Each number is 500 + 50 x the weight over its row's rms, rounded and kept within 0 to 999. Layers, rows and columns count from 0. Numbers have three digits each. The size before them is the row's rms in percent of the matrix's.

# layer 4 attention output, 160x128, rms 0.0841, rows 51-159, columns 0-127
086:548363564512553550639416457385495579432496540514511466323484467516513556431451546432493547447525504450412563457536464482427607561439535537557518489590533511460553456509523494535555445453480487484511445491531515480580466516536424501495547442517557590522524486475520534513404507485533525418516571577487500458601472537505466496499489522496502527539489511464444498509502551472444478485454
079:510542586547357458459537489497516488451441472422433504475480529515590557543500548393513526588524497423581448444545508474520465480531393507546490507511451536534561442450532494597420526499562602572540501531535527506459494518549464441472510492499545491412463512464468480502551579473562521477586529513450529471411560533500638559498494511545528459490472522434552467544408455425574489487406
101:421425499485622502587499482504490499533456566550517480445368481479415479425602415457439489474454483556487564556587530504454525463427483577434439531502608421434523489553605441513492455567441394589484461479492467512490495452495505453521461454478576424492548539522486509494501550522465439509479456599472478505464532516525481551504499464432561508465495576497420490532514446545517399554517
075:410507469452546474521633461414488423542565504467501512579453557489483451512489408511534535507441536564507441519533551484432466519431449566412550579451505463479414529587559407460420441477558583479470477544533500473441495573561483462485531517507457478445439560519558429524529501478535558544396546434500444470459477537587526497543533515548495484559457464419555535459454490476453555458378
084:442467589533452428447509424534469423487558512462383457496490476464610565580526392491522533548474553512550503497496499497426549508442468490513560532514469477553492478574611454498383385542607551530558523431454522499499501480523451495444489419471536553498482546517457578509475493472399523525454510534485457426475538572392472555449469465555482489472543568485490406513565514540576432478476
130:443429497448472532417499577587468546484444483527429511540494447471428544531608488425543546570522530518550484436660581517507477482611361483588589469490583447503445582544553523548454484600512465504533435532470438455514496480510464559529504539536459456521529380541503511536496502571439485549496441496547481488494534559493528502571489489458435547464544478539503461419494479527544475548550
128:557553483421603438406460495566452526476556485468488523583514521574437468546433427522478601509498511477534380445536416471400491629519472509441646539363499448490432541579483401477427459480495543535498432516442484487522505520499517503485409527474547483509531466607523462561536476550542453471527471525524447532535563487542521548507526521463469609481529547545484495520493481499526506495502
085:558645476534519415505399538608436445508454547569461462598455437494494450502437484548402539441468543465554437531494511589483532599405551495412488628481481520471542593418427503491514564511528538513465421482468456476460481491490498538530505535552455439471505516570529498549477503479517526526473513432542502509527474477535571470416578491592542454497516501470509559590559527509480552469422
102:562565513490493380465456461509494467475455485471469483544569548563590444489441543362447587480474416459498470411449477544583509585447485443399575535447399590559557558491401539576522480466523555545460450515527534545413525494442525523573535524531479463438434540494464492470517574460484446517539473497493573519485493467500541512481541450479541517554449431465554536570444522473579510466424
098:628574499541517494541475487492489473455532484523527541545443481513500468470401511620431478482477512437502489510464461541495543534542608507490360493486442493478556441469440497466473545419425464412455423513456562493578471506473618586441457495538516488576534397484494496597507407559463556495525497489592449509504492563438345520509444558497489549489533484511514497477558563506508428500516
103:530571499522575371491497384494544409517543582447520484446421450502546505531450465537499503511508502458545465541496477469510582583387527497413526495444467500490497480439537439487411532507585556508395464459479554447505568512434464577411444515413412488535509446608500497534463497530465511488517503475516386506580565480464499529515511502580565536522590592508532532511531528580523490578483
077:409590481449519461446540456566537565575490456444517614537563518521496486424478488546494632615411610513472550443475509442492542509511460424589526462526466503588455454547527466480471458419479481495512491521477553518461571432458560493502456516511557482473505461538470522506530462545395388566486449520496517536487557453494478522460595480448520502499440485506453421532516522652575464500520
091:530375522500548593583625529508594442410445540485547469460365492431406587468496519487479417535538528585501524503574550384539523478541465550573506477504589398459447463346578430486461532546483402437541482550508472494451510496487539471516468422548508556543522525566518474499516455471579455478453520497492531454511524518534473490482504481538525527505542499491492527489563506485451527490483
091:535526455513499462413573340526591518506514517484527462431459473479524549495552413529499489591473534435391618469416450465507519485564517497462487361519527507485473442509554444430378487497414418467563505525535430489500509462442508527550530477529535515582550449464428531522536496526439531507474450593476516515435561508481465450572424432435552494469493475494500505463482527497497400520578
079:518425553508481464470527615558465417534524566427432449578443479465507534523527345491533510378592539522572471559539532434419398508537456554435529602452468479482542464566465432516487420472570580476537540486517447494514489507462527484538545463504521473486524558526547458479525434484586520476462527497485511485482479578596454433417482545464504538569463531460416516584496484497459577455486
097:416529509435413452474474559525459551608474434547511516545557536467563458520575458463559498522419579499459565492472492609503406473496506464500497519565422555526527542590490558474502480503484560570438525566582514522486451467476489442502552515500500404457440536449416467491524466407486519499416453490547545583485522522616527536488484512481377460593426430522460515483473572518577466441433
110:567593485465525496438479532489528483503495458551476480478490545538534507523421535583490494543538520406499409440488428543513491596514507497543572526381441512533441575450471496480581545465552535486559499582504456458517550460550483530521481569552510510399525531497520437470561553507561462446449407471383483608534529484579509483415501547472576479513385536472434490542462441525507645563519
130:591452538529556495514515399546497498443527464518475456429424513439489592517425440518532484489608559489500500539486425458391577523462588535537627513448450451463463473391525483422480539473601477450472541470509468499513467471561430499459508526489465580523451542405450478570474491462463487405458593451548576487572552559467457482510443450519443491537539476566533583545520522493417511467508
132:501385499421628527559427501509368527438520526504520428481507480492477527464456520427467566449543489487484484514572487408485577484412522545476465545483539470521496541505473534490513495515506477545587535627443454476456520473428437477472581550531475497464487505478458570451624493435463528485457407524544545519529489559505517551438461537419450464483438434492382453453500565428571419451461
094:411414533483427522420433654585428514548555469507439397565605457492541496552590511532535473478459493502479482481554500576539476492519479508489449519565541539589434595566511540365544444559521518546550508493454453518556458485516456534488455518481503496469593527556535520460505542495521485452508464507496505463471536488487411445534410519488561415386524529567479540468575516431460465529532
101:527408585535570586467396522550430512457528532484443417403497370554531563529516542507496536456611445471465461539516467378416616525433524546485509480514542478485457519443440490561538501557458483501555513472450513521608530485406488565537479477521487494485536463520515542458448532468471529434607520505548517463530535434454421504497533537468591537512505558514398492572563510443532490540504
117:502524429379565443457441532656490559490459491482550495577502547590407497475508508508399551503516476516497439532561447501613536494445458494450522532456517487563434652499503529438476535580386446538549542556498452438584456496575459524477459528463495480470529447452492546514470550571467492508482494546488510479460479451460471500507386496549445496431499467558458492470488510442457446568589
110:431496481602530570463506513514541540501427511347552502422503485409473566463538552462499461497618369519516553485427470447533491394517429500559557516635567462477414357465523509505550507399486401534544454448504450533494506474488434506529474567437506541492516477558493523481450498555529433478562516498513493463580554488479545477529467493474438493443530502578534507476517516511468544542539
101:483562552461500482427590439486501584552531429451527608450515556536527542521469533473597657560505537442545444400492396481473537486499482423604598513488436505558523464553456508510454477452570583511537538492525527499421510580511451480562454472464444503411447528501561500467508543459544450534502509451400545465434462523514577456437489498585517482488482570490497476533532420521513579471520
079:403535531539535592498513470380496515517458477411472569423470572544457359480481468465476546535453433496519485400492451503538521438521435472460583503491586454550450431569549495515534528407512490550543381479556415504449547564484446507524542521506463497457459536470498581469500591432431522499477438512510614510490467584498564534478522476416424458463447468470459438550454465490532526490450
074:532459577538610568485443490437504524456527587627554512490448471494399496513474506581554494498527462497442447601537502511466570499498561510543515462457538413431442501519499456457530501486503497461502478525456453495552509506342460526537546549485510474465540482676574585550587471500567513488518464582497432514511505549541503535461527551447614476475464594425487485457519522459505492574479
095:506555395461472513549546456443572570520432501540582583479568488466535459438463520504505525564452550530412586488468576476532503507503472486551509420593474580510540505461471539559493514447417478448493572403533504529514542474381456486520590532538406570525469490502480571481498370426460508452475555533550517498577492420475542460434573491525582468596497450448545508495564544427472535494513
113:372391497376523527617514471443430598556487517485566526461518505481446533501528490464469436503443513554530507547552483443459489383335532529414366573483566487542463529532587528426575474523470481569506428544533488528461453459372490472568504494467469506547539472510423565430506501517493455502480453567538512498484491471508522516488510447502479502493519442495464509504528493489549403500520
118:427539525468503467605527394390531500586424605511572565460466526540453450462476531501450574528444580554493514559506534470475513476346487465496444537496497547521577559472565448561461535468504556563443449494451540430573501568515510486519394483417494531559551400490554480535476512597459473530484517494532472513520534518468435565551456518486395537443542513550491515419514487539440466510561
099:457447462497394582595555549407494494473485532483535572617480494594414490434396536496497539401385427568509459506500645431504501470570457436529440484533584447492464400466501539528522501517511415476519523522555451550449439481499497520495557542541490519477489482392506555551505565474502531559537531551489597480439479460461488442514446472562510465464524471531544439525498515432470481481547
125:413508569597608469459520463529540518519461491503521480481432516416511504429576409501518591556422489504478539511490474524413569474407596470507473538529522466512539404613462443492410367524525431565476537485523521487462503509471442452538552523474428545492426543408499577420546542434409516568449478478453548525472424502488546558461485469565435435524489464496491423510480482521549501517530
120:491412532454480549530464522502400530405599543511572394586514495570509584516432520538475580432535529531442465565466478372380542580510520609526463535479579475505414474505461485481476470523481423553524450560518487445568477520595516518466408542484577505469548433464534452527468502513530526460497449501508481523543563512497464522498390541584474531450490475592480504489491568451456500547556
132:548480561511468517545530556526406519514550526514513573530439509526397533533428595621498484455508554447619369575651434438461527453505485445518411615412450384538463487414523506442491608473512557490478455516498482517442528470484482545464539539505461449479455405572501517497526480471509575459497483465548458499522573493537533501505544537540490558555524473528515545542486484474466521512522
087:476500533495444475466500571483497487492468491525467505427527417473559592550516566360552480526624467461547516499523624435546502520505400477605572448505441560555576536402476626599565463594634554454505463474478507428585552517512537564545465528478537500539489466546522534533491540524510489500595450521515453543473528498491549565527528557525491505482475545413511512479494502554510476536506
110:596518447546444514517559525487552457393484471534504595549494537481439479510420503519551459574456476380532481441607488524614493513665477451576482435507493428441469438486512464560451519477421505545528522449589426452445480503462475504559521520526434485461449598477460540466483501457443525481476465498425572469393522435523535465534524435507526432510455472481495543521434395458510512510525
112:467532466623422524438491545628507427564445561467460473546453393441525546561555538563575588511437493481554484422502576507622521398502509378580415536580519429531468450386452489490424573564525429459452561556546524493473504467569557471472479520530523474508554506466492397508560518497541474518424504450504528506470489485542462500525480522533452485501485497506478547476499495537447474491471
088:627462616490526436416511532625518448375510456542434460479463483483537595513495501502473507495555513421508433467598435499460614529490524520549533499434433492541535499392481517454515445594529522510543384521442443503473591485516539604441453514485466445459500474623479493508514558501528546497545435461498496513525496520461561449481571455479555514470511551484559463535514514511587556539515
102:514505528552568508478396556574439465468446483523477395466433377528541533513540530473461351423632417415481482510504432504429526514468547585411471551456525496443491523432434496488591576511501421518454523486552495484488460480509476466507517522542439503431509521467568509447529477451525475434460447512442558521474469488522611508443477495549568527562445547454519521547452421460519598518491
082:509553564545541426462567464459577381537502532575444528436457541432563472483580494492531467590446515470537547442422475630539403451505608492497372544482433530473585454544506389533435434500547532505451459483472586539499489453434543511566517526505562451470508503532521507511542497533553442569597426513533472585529483477498530530431557554437472525515459490431518484517491518493535477460460
079:447500488514542513391550440576508473538482520418438500470495450421482513542568445531556450589602475457539527428551485511538473411468479438467531524501497462492459545463538492615515540434501466527486484461475516500517448502504467346451413511454560613519487518491435443500556430533575458395463551587541450473535501552526475623563501521499436567553485481505515535511472518395536430461447
094:530535527470548472563591406534500493439431437537442612454405547494500528538459494513499527509413651516613474524522552504395513454491482483575542550418435439506514483500617515493367527439552508436470603504446552567462453477479411519504603483519439546508472537418489515450498471543528424541473568496505505454502442517431553511514484483471481541546527448514479473464455508476458498535454
085:487517487471434459564562447473386476523544513388457569495503478492567465598525485492489540437483565530716516575507596490410460433550489453488494619515453538520517501534581538562376532368550575546507538560497487488506506478569501494506492544495513420422498531541522480536509485517549462507487448477529566522493502495564545515465552548529481477493448469522419485551504475496483565525446
135:407478517433523537447514594620402621463469439567497547567575512458389537561577556532533529528479526457544420466687498508482514488545395441576566525521498448594377592503527607427532506550449492514465535475509495540449502489468488470471529507483432457471481557489497528448497449460538514548488517493508493505491432447497539493480570482540522469516486458484541512523453546483469489501526
103:494432583561491508526527539504519451546610579503497447448410440448468556497575491573511433537542554490489497565556517486478528439523474524551407514541570403499511449470587415450463490596521491504601511454498445457577456565533509508446441548518502536553614487493536527507535514541543573478561517534451451500406486518500458457552431489549547434386566546538553464408536510441453527541574
086:489427531460563506577530434547455565452530456607512504408558527463552553550575521556496437557546596465513507501565443492370566497443611545536484509467439531504476555483479581452494503484486455455495472388515486518471441460399527523612511514517496548520459589481492443447435434485516448469452561508514508493538501410506536455510544439483557540583537457498551624565472494507436554542510
104:560560504445466469532561434413580515576417423485499594482501568541436407384463469502434554544416581548510544528510544577576460402512546426521471487451414561533674546567493550568469486442541577505480488508544543504452568518481547520481464530489503493441506515557542473468534502467570484494478464506466455522454507465523519468471571567519546467541452512407506452490484446583486526505452
088:545601455485423503556475541516381482489580464599486467550540469544539449540402595595508566477441621447441472451486471495518521533551521510555430482499420515543465505478465553437463565471494495478425450500536560557487522528449528600428525490508504463502525381549518468565417457551486486553486533441574468486551481424489436426526550503493555544539509480506495467505542508630555497428430
096:438516444510631484476508483489602506511414485456539498471443608471462475411515452408466464519541409567461527511484492566546504515439488538452574544387524475475464543509569480492568464470572445458473589503448469512467560414503462561570564561537430484481467579454461555495508553413467473398503509465530567465468476461450542527462529487424489570562461456518421574557452435458474539443546
108:454474417441520485490486583504465449509489521370470426561546526549557539475493467432447481437582396559547506481374537478531365489497445521416535635533515565549475508548487500547532434464561446513481506510512517461593450525530530486534425573481543481535514452561538449488521524493498589454494456440511406552586515496565511463609489553467445479505494574489509443417504496583521508522500
076:553503498540550487446492419440544417467503483524404454462496485556489386486518444472429360507462368427457526468509553542540482467536537480394459425498501514440582522544465454542557530497496536442579457492485486411578522583567495489508411484508484584538550485526527461426502557515524552486580523428401474484480485575526531499458473487581499524468487538391504421515489473479532603521543
075:639544435522437462557483471485436492550524543552559523496516552520532523593402496467618490471592521482526570488447458483452530550575536479553546377434458521375530432504414556537464533459466529509520501496513447527441453488404491488450547483489463463478451518501489572486536448462451524472512488593501513489432504537487463399486466475443618527473490495389541429567487488482504392523534
093:475545375425554584562468510409519531547352425480457559525447522605415384423426491506444477433469488680537508567429584522488439396514524498431492517469543531505562580521524544497567571431551523480546586522426463474499521506514472548565512532537472530512520483513508575543490518507453552459489529499469484448470546530446526512475487483542496446463529518530481468527527514516488516461534
097:524528502522424471522481546505483454594511575595528521510470523480465498591484510545516448429480612531550464653477528570515443467512534470505464556479472493472547494471539523415481573510481577360421482417466584481546595544520583503417476491509526472565463464506543495599536490500465537598479536499544436570525418502466464526469545536532501497531536554431547468431537551639482497542494
115:485476576478546539491474611521525409499492435524413488491419484509515506451619528513395556507411486548480449477548586609591502442546444431573498551474523496621563550556526532540523444588556489496507519508562496529464521440515511484507477554583464476448503547521518456415545486426541430476435506459469507496540451413569610440454575509594544504529475519451482481515485446531516548547450
089:511468604564532520456473539512437474469602531480466432579519392532501480507472477620505584492460518456500418499569536442404608564447560475532413496547575462499472390517377450559530452506507525576536513502494442520543471476566439518521506568484578480459565501517526576512477479579474489496469455515444520488514526479468522463484417475570475448387519482578520447566474447481451522510590
092:516571493604470396473509452509504404617463672496440484501472455430471441596573427532585457508511508469560533503555552579534401503465483440455506473584533531434575508525494433545405524494550606514525447501556471561451472440532494496505506533495528484440481557483449467483529521441545552438478491539487512508483514460528572525506550468491526437523450484501468561593424435410497481504465
083:452470554422544379438520400493487461513459486437467422489527473487550522534508439427448585491402505603564518528459490451461501483362489519408545611465510545579500532580601448498393442528594643525524471536501498496558527504512450447520491529496550569506525490511511460428458545576574442494497518496471456490520519456511566480571498501480445561522478464493488507448420507514440501453490
081:601558488477525416561442457558528488517495548433506513455530490450558486490477503465467521516554561505497518495488528502548505510394491465478570541545399609493565547421442521611528541468495575467437478504480523513466462494434504486556544356467529464478488538511457473452453454540565438568473483488458533497385436539610488517469538423423389478572449428435464528550438461469505530391479
130:411595491548385487440466569550418519561522483526520469572479479535565509491467598591467628442403606475482482485467486496482605456515494523613376530526519455532436399541451484442450527521502465505455479468569466529502474437451428487523527521536409511483481458516512565479433409459483441483515528498560555485562484450474557465439607471529496491565483458479479470538515483519472564497474
092:542566458496521419500490487569619386500352538567491440587452550538407463396480479436399411486493424574463511545463547568598506474477562500436449494361487551422590601460422492547511453528496455542462560522445545505466487508519560446505467494470469495550474534447543475508577511501512511517455498502514506523449453504491430532531477559435463548470491518522503497489423476485474479519524
128:553455517448509512490575563564561483449583460562497526549415483557432562452503468548429425504457497405498435458584449516468490521560500549486429579447544371480429537509576385404453477602464445482523493487488517530526488484497536526515421490457507507595532477532507523540507496524461516557508498502506463451509559532438473505559426499548505512420597524548585451450605543583495413554542
087:453414515494545546538574414531537561555548578368616504440471545452422587399494475499549434491579466513493523538449407414497439498478519543513500598489473473525407411445596401410532508502556346466491486529470492533558430496519518535470484541464543439536470431486474530595534476533507545464539492547517465554508549499529451541545464522474428505459493487533526483496538507474518473511538
112:479464514469597498526521389464499539484466521431479540344423457453482554537556462385505548618499497456546544430623552439539564428426377412560580478517533476542557518501576546614493503504562518556523457534526521511460550498450495485457492580500501569499581520476499491440516532518478423528435496520456492483491523440467533562554508502481491457495472471444476492461504430593511464463467
111:542543430586495578487461494507656536536471500497536631435420479511435426440521515627494506521447385449456480467455463552605526516571514432529526412463516440471484415463505451418552605441455414466511502506521508462543482504500496487547441523509554462517510442565553466541518500562500455458518476537490455491518562456552499502544469571464545509463506582469447533497531408534465509591450
106:463518478494459469479481450554533560500559481468534454444513468550642571488547562490512459509556454399444522453406387447530517515457516565472458532524454528566430529447486473390543544495458439501538483551608545491421481503601515443505476483579524494421464561444417415458503534457500472461447481445433562492490507449531610547478526474571514460514422503428500549495464419472572502479408
101:513477465458551446430427593601442455474436461441388455623476525511524483526501431450440552544478494580544456504536535564518499517500454512421551560441518482558514598559530485506457477576524541570493533585418517520562452478506524423514462429500497511580521482509509517420531524571422465568487488537515506454413457526514457516583470482462443548444527473502428387406538509521557394482528
099:489519563617515491517478407452551508531530646524559505360448465500451436547536593529504384546559434407482491557563432504526549509457452464464454483457510494431528472419532508555596599451431518522553507445490499542433495487366467442532514506457468512472485554532531610467525525455465547532542477511452501487476495414483550471413561469510534472498465498444499416561483524501491499524527
065:488446549477501447443485462485472563445526473522506447535553616475466552497467457479545619536534449473425540482561511472430563542430555533528617437414489496473476507597460593490492354529486534492385487530600498549509463485504533518464577467533512408504460481525469532620519438558477460495513515582532542517547529406577431512572496514478580542557455455471503466465485465479545453553482
097:478458545480548502561538396385571457495541518505569462458496487515439469402474446470458488506427565542415529577451448474584559466399556522426392456483546483529536455478558447473512458533446512586444524487505482483448562524414481444509497528425503484471457578537563550416587527529535492491451424543412453547507486453577524549439461570508549520492444561489397476564487485498555505570544
097:420411531512485464466546567587554470540571516598496439508503469443552546483622458553513543495406602527463503436559562532470503570468577535576442481588559472524468570544499374408448435669492442430556509501532451509469528500547522523505571463557563523500460583445482511543520459444488461510436543569482527482502546555453501491508440446524522489552500483546532538477523536530513501469464
078:541529494509445469555439460544534394486412487516450430514557497574627456475480549514486469432494415533418482553354478518523442508424565471397481562438390629545554534533452501471523524422501533497459477561534566501499531529514469477467512523519493551427501479427487489479455474512474514478453575475440526528572489483504561467451554514506461501568411427446496479596426514494469565448421
086:578486515592475503504453468507475498424579588464481516486444485467490544534399510500571560506576444465542462535449417446490515520496566534488421526471493402452462437474519393442464524438452499569549526488570535615436469412500498440480523523568539508433520607371435521398514519510553477478523474517474552484396451446536544447498498471478521467519418436496514497529421560414466481439479
091:513472421552489566555450603434517523444462515540523481562521523519463471387443531533499436401478397500430537436481484514582478496543599571491422449555574495439455442486417513411586496446454403433473531601557511491423481508570535472467568387533517462535417477497432461593506482515521466519481505517524542468474476529547453475528476444452493544513495462502529546427498575500499413434469
089:501586415529539431447505532588502398548570481566463485566447516432551474489566422520578466491469512487480555518464513600508481502531566498469424428505497468427566469578455406501463437516502500540456436395503565590464547482446577577451473477536539545489638494503499468441440492498546480542572548458507509492553498411422499412418550508508604500492511519527516480469545541562457560498475
109:501452519462512600630502539449499597524390433576543565477427546520377477419430503485470527452512593646469474555547523478363501511488497570524595537505515503479531537461570526502538527498443504577572510487504451472558503516517375451596486501483497544475485548482539477432470510531496441497438530505477500402508495541440483509550484460447503475443489484570480503468469487433451588506496
100:458477491525516482483429530409422521479488539598512484560532473587498447494459549535440525437467437454485476529539543494437548591478525524458484491461579478465459511535427492573586539480486472515517485561534455502488401488450389412544577438510475466431503453527459581443488480521558524436506440601489518428467501570579544553512507478392499501529420463433435464527433442335539458531477
096:563584456578489474370503492594577458591485489570403533460500484439502471539594452612583420488583524462536491492475482590424443524540595426508524467440414555471580553523400489511572519460555558498564466496489462487508509420517545541500441552558515471473515560488439476424534554422456547395448422465457502552484508512528520446455470477504564511498483514502501533541517480507533502524545
092:543464614441433427513528526406556535527634511553559505438618521565476490498519489492519395512503498433479486496540431584502444548537563476468511505474431595501575566600562548425584469493476643458511503611515440526434498494536487500462557459534465483476406530478464482503572508471505556513436495516521547524433449561574481477523456488482501552544477439515506548438424496448541486494509
090:528490446512555580453490625491536493487522506567474479494482475464482419467559465502437363457578395490382558519475553570480368554609466553444494410506582498404505521516415521526620492500456428420495568538498560505567490483509496462488504473480494515507504486455494489546495526452545510408597500487540533536467518524552408545459479533451487552542466510540419526532497534429482449451507
140:465432468370594554494480490481469566412480421558570452579590568538406482416421468473497532472459522604393486486514471431449587592468573607460533419440561488504390530516444532431574425560433431492504525554442446461458535496495497526538548494507472488533494505466507554484559549529478506566446453510451503547441484554508477522452458485467491525462496476513472509490459500500512483496601
096:492528461455348522544467666461477496575470473574541590452493523519510470597525605521520434477505528429551450475515531592595413494606394418572500538468416500513508505467519598535554556489548531499578547593582529447450548514649478535475483493485502491452446537495474444512515555518516535511465474457456502523503524498527548490490467515533516469493464500538501476496418496559535529511488
132:535534517467473460529569470524510436479526465459468508539479518485563543532445454466497533513454638534538505517398510496464449484492554517543460542486433466516495471470514453451399468521573522497489533564567460550392428417562514481521615526566479445432478579439460426488528514427508519491412515452522598483434494453623617425533517439490453477584469432502504556564417452460456540476424
095:498535523520476448462537486609589413425526446602517523598470444524473459466502509576427512490392497485462420544562544538521564567544549433516449445407475462463458489482466516465437476555444457554497441433520457499499477486447531525501423480373545494494551489543492542464472546525484480542504460571504468565478536426484480489488479428600576476431530529506607520561514533539584420550614
098:427485445420518502471584474488563545586438492544524543501479524445393493433596398504530485525441563603508573493527436514438374431463516521492496513527566501481538523652550419441478375523460492523440541546474482445481522528501511499544530494488456465547478483452485518511522589528380522591434443483511523562448439491539490558515467475484396494525489442494458503460487483514544444448571
098:404547470503479492479522498570607539580405458585503555506495478453441429466584545524480564574380511521471529454606575520596466499502487351562533415488481515514545603526448533523474531553449511559549542536489436479426518469594415472510491500474470466424476531550514463486475507479494514453428470462494525445509563493540494541496516492486500483492483480566414517593458396460477589552479
084:529550509530468446482478585471485430438439467579504523567516540491500476593493552501547522445482535491592493559530531531458477523599541461623525465476451494480495473559372573506415487446595538482374651523497600521534486402493528493551519503520483517580512504469490495502598503458458566556472498480468487544489460479496465456553436505515512465481560524527529383461540551579506406468567
123:531415557537529522517542558549416494457489587429505542501369538473392501535487405493508481427552495451657436570621480480482490437509494507470434570475539358439491419472516464508429501484544490515491382450472501520529519466471532555537426511509568440506516451622519473522520483498476496472552458476532445496582541475482491504483532514455550569461547565537494492511574517582551504501508
084:540516446503451522562542415398481552537496487558516587415507518478468471564430532530525540494472614499588501455579538459423453569546431441573589522539412536482533506482592541600490575417525584479511452498511479476410586487471551528548540535571445450437444589531505458500514462466471488466468472442497513547510565516564560509470538530470515505598448487485464591508482444564495589497443
099:470540533457486535466439658609427522539419433506375517642455528559476444497562492436451509461498512507564441536551499527494393390575400500443496628410491433505468614503474521555472531523542504509522473550532484481484482489537516482513505525503538459455505435526522526536464511538470620487486474555480484534502535461516553525506534504510495552494442507490531445613464481439533569503465
088:540464520450529490527454546504457561504575393547521495488492592520538483425481576529465623443513583534444420558523470552424566563546525569529543502334441521501531538602497554479513442524498565551591524621496496479463496486534490458515543496526566523454489583440519549467489552487511433511411480571435556419484480514481525551488434468502504517476446469513444437476501494425523617474467
102:569564501529545413449455530594450475485503539488485430548599506504479446593489474483554375472575437489559499540473396501462448503502606506362468534476414544436506500508405518416482516422477558436484528534550548548384498477541562484410540523508460457513500553453481423496595504424572573518517541447502503534486449598546459437501538541504502471542470475484561478486479534506492510500443
092:532467529550467464594529537445462466470525564573512478487431412528481511535437531536430474468516602492550454578642581476416563572501466549544563582447536431437459541442577534481464600549552540473500433523528559387514493525558492488521465415465559459514538452509488487574410588525479618525471486465506464429469511564520448532523440455484454510486492555431479496426525530503496488463451
076:486496491544493543546568404571492487533463541337488540533459485453470486431430467497439557512489597609556501394414530473528474484469490442479543589567529511551500494365508462560431633475490445496518541474506480502385523499458471498484607438500485464467457499435461586512510454522495493565474507572508578498416495530494497550447548467515439504549472468490460490579502429416525463501479
083:543528526538484464435512533551531488544538555464524467503433535556510541525547477501450417483604447511513527607440510420423430554554418595488518561455531490463461399483503426608467512531502491526506545437527588483522521542564519378490422517449581539466474558463545398484563441472578477546478566487416476501560501553552511578476472554563501461492503551524575450476526562458469599573490
122:552486616449470465543453532488477514433508502592426544430469510513513573571554594469481459532554471384544454522623493513525531456455372483524479528437430499522561591419555542587548496570518594555499519556547515531485495467541462523492531517581439515428497504391428456427445545470503537417479526435524548493507500438486541506511497493502504520548465463544420525563437478407492520444453
093:482453557391502526583508525456538465434498478446507541540484485560473517395441456468379454453545513605518430582459528520515549489431501522415477551414523479475512565467598488531564435565486496472545547459532477529522477552541520474425482483563494575561572396453466427513449453500556591489529600419557490508478508526481474410554553491565469472475567458521544521426489556456395499455507
089:514480520544548408465460431574495458507486527512458413445472444470524493501590436447471477481484389464529579496551501485473499459414549450433478497523523519437633521645432472536414413489499504570455491441436572542518533504420484505576460518502557567455565523534591492432458534586566443536529542503432475451557468443429508480518548537504561479455487551523450444511483499470476601562449
128:489462487397439524569536541451434567562493439486529551439479619438550574554492523490458518543491600466580524482493503526490483413495459537613508618516440494564491483462639582531509518503585519452430445510514515520538478491581571533468479491510524468535442447510432423593460485519445513503504515453607470503581519527460453526604486492422422544523522462545518558445487530530509456464440
122:326443552530454437539536469458547447592486585510522404495493463469547508501629499438470467525480528617457570572548631412502519495377448518464481475506574535509532551453509470601495458620516508496510488512508488498529531434509530484479514462569537553539566507454465471459477405464465473482471552510557524530519531475485450535493544469492466501540500417557436586467484528487440453449538
090:579455443588498521547447524519415509478573486623525449547515522435503466446461523535572535435533558480437516530529441537405550606535632540540501435529492491413514511457366480420506468498431497492491531519519554527391554489396552497419472474478453465469503532474477467469571497413544440499508496491474572563493474513594433417466489501459564475488516565517528439514587521573517488480503
100:445468481541488490450552484391487492538543640383558510564558517551471494488467497442525534487539484521514464487557567373486531584474348504424545478496611504481446454532523422622542489519438526481552552521564520497476449496552491491371490546514473492496527503420448454488554538487490524495495510434454463506475522588496452450548430492506464425460504495515538409374501519546508491553486
089:520528479386429488519482474467469570460571456412561525530611570496645525508402484434539635533467617456420546452430500487473511585486420582566567463522450580552498432525527561561479439480475528558463530412512475507478537532438495477518421550454476531419491524504558489446465485446548436471478464538434534553503479461516488469457509534512589472490478553515494494555532473510468537559507
079:514463537469485509493549466477521585445562485440538565453541531505511554508481473495490462530550487463529535498491371438463513452535561529486478469481524468451455431542474530464526480435454501483431404492498537542509454499446492544517618497545494475544412431416474595610535597613437481610553490643529522563472405512396489554533481487481485579520505468447548430484462493427593456516491
094:442535548568490529506466503512485446524542537629476474609528480535482403490536541603565625476414530580407496504493543546469513551538601458510425409471521472476476531580364441478442435550421446549456488463440493526559455511510534460548457444457611480566476534560530471447517529550513487523447505559509473531481415478522487496587455472459481531432546509522503528464490504486502418478578
096:582621521532535403416463544539515391490502462441455503501426529486535466515478439457427441474543509443570469498391441630545446489531553503448487606432447502482564439565461521481495480439620553453450484533542471520520496421514466529548586508565475530468399516446458491485480529454468458462499487524541533551536432461515555505499512465513434570594479457534454564512394459435487510501495
083:525469578466485451525481490491521506565562530495538555373433441503555501567562483576484439471583535478562424551465385476347459550481558514406549552427438507462529525507520432450466532489501584453463501463492624510508536483536595480459445473558564436419489556473573440512517465420526542483485486495487475507498464470483443496428509507512605579531478575501456556541530566523473536529431
108:466423477410588492648507367429499571494539548494615556436525531579468441390459488468463447446556497549464526594542503451399520532358589584350492542423511555493552555505515515495542554417445467492474548478473522486579502480479507496594549499543502507501475512462585509477489473493482513481478483524503483501548475479512521525486499530473489559518496496523436481542522480470461559505444
102:540448562422583498508434517526408461462503480517394539520486421520444416552539460494478513490425429470544446521657582545501534484468446388407508496440501500509606577598542536590477468553486592422561529481447486538563430425469473469512486443533502472487543451557476541472481508489537565451590515555543504438504509526517479462480503509478532523467553547524437480610577515460542481506485
099:459519522428450497490507479463448582555476497428558553542573583587464435474427563479496591490499538511506460501524452466545501471486428458485531537419448545554476520528493546507513501434509561451463576573574446517491467433626483448540553459532493442454432540470507510519509523382494606427419439559496544479485461511552528485484454494531560517567438510466444481680408442443502481495460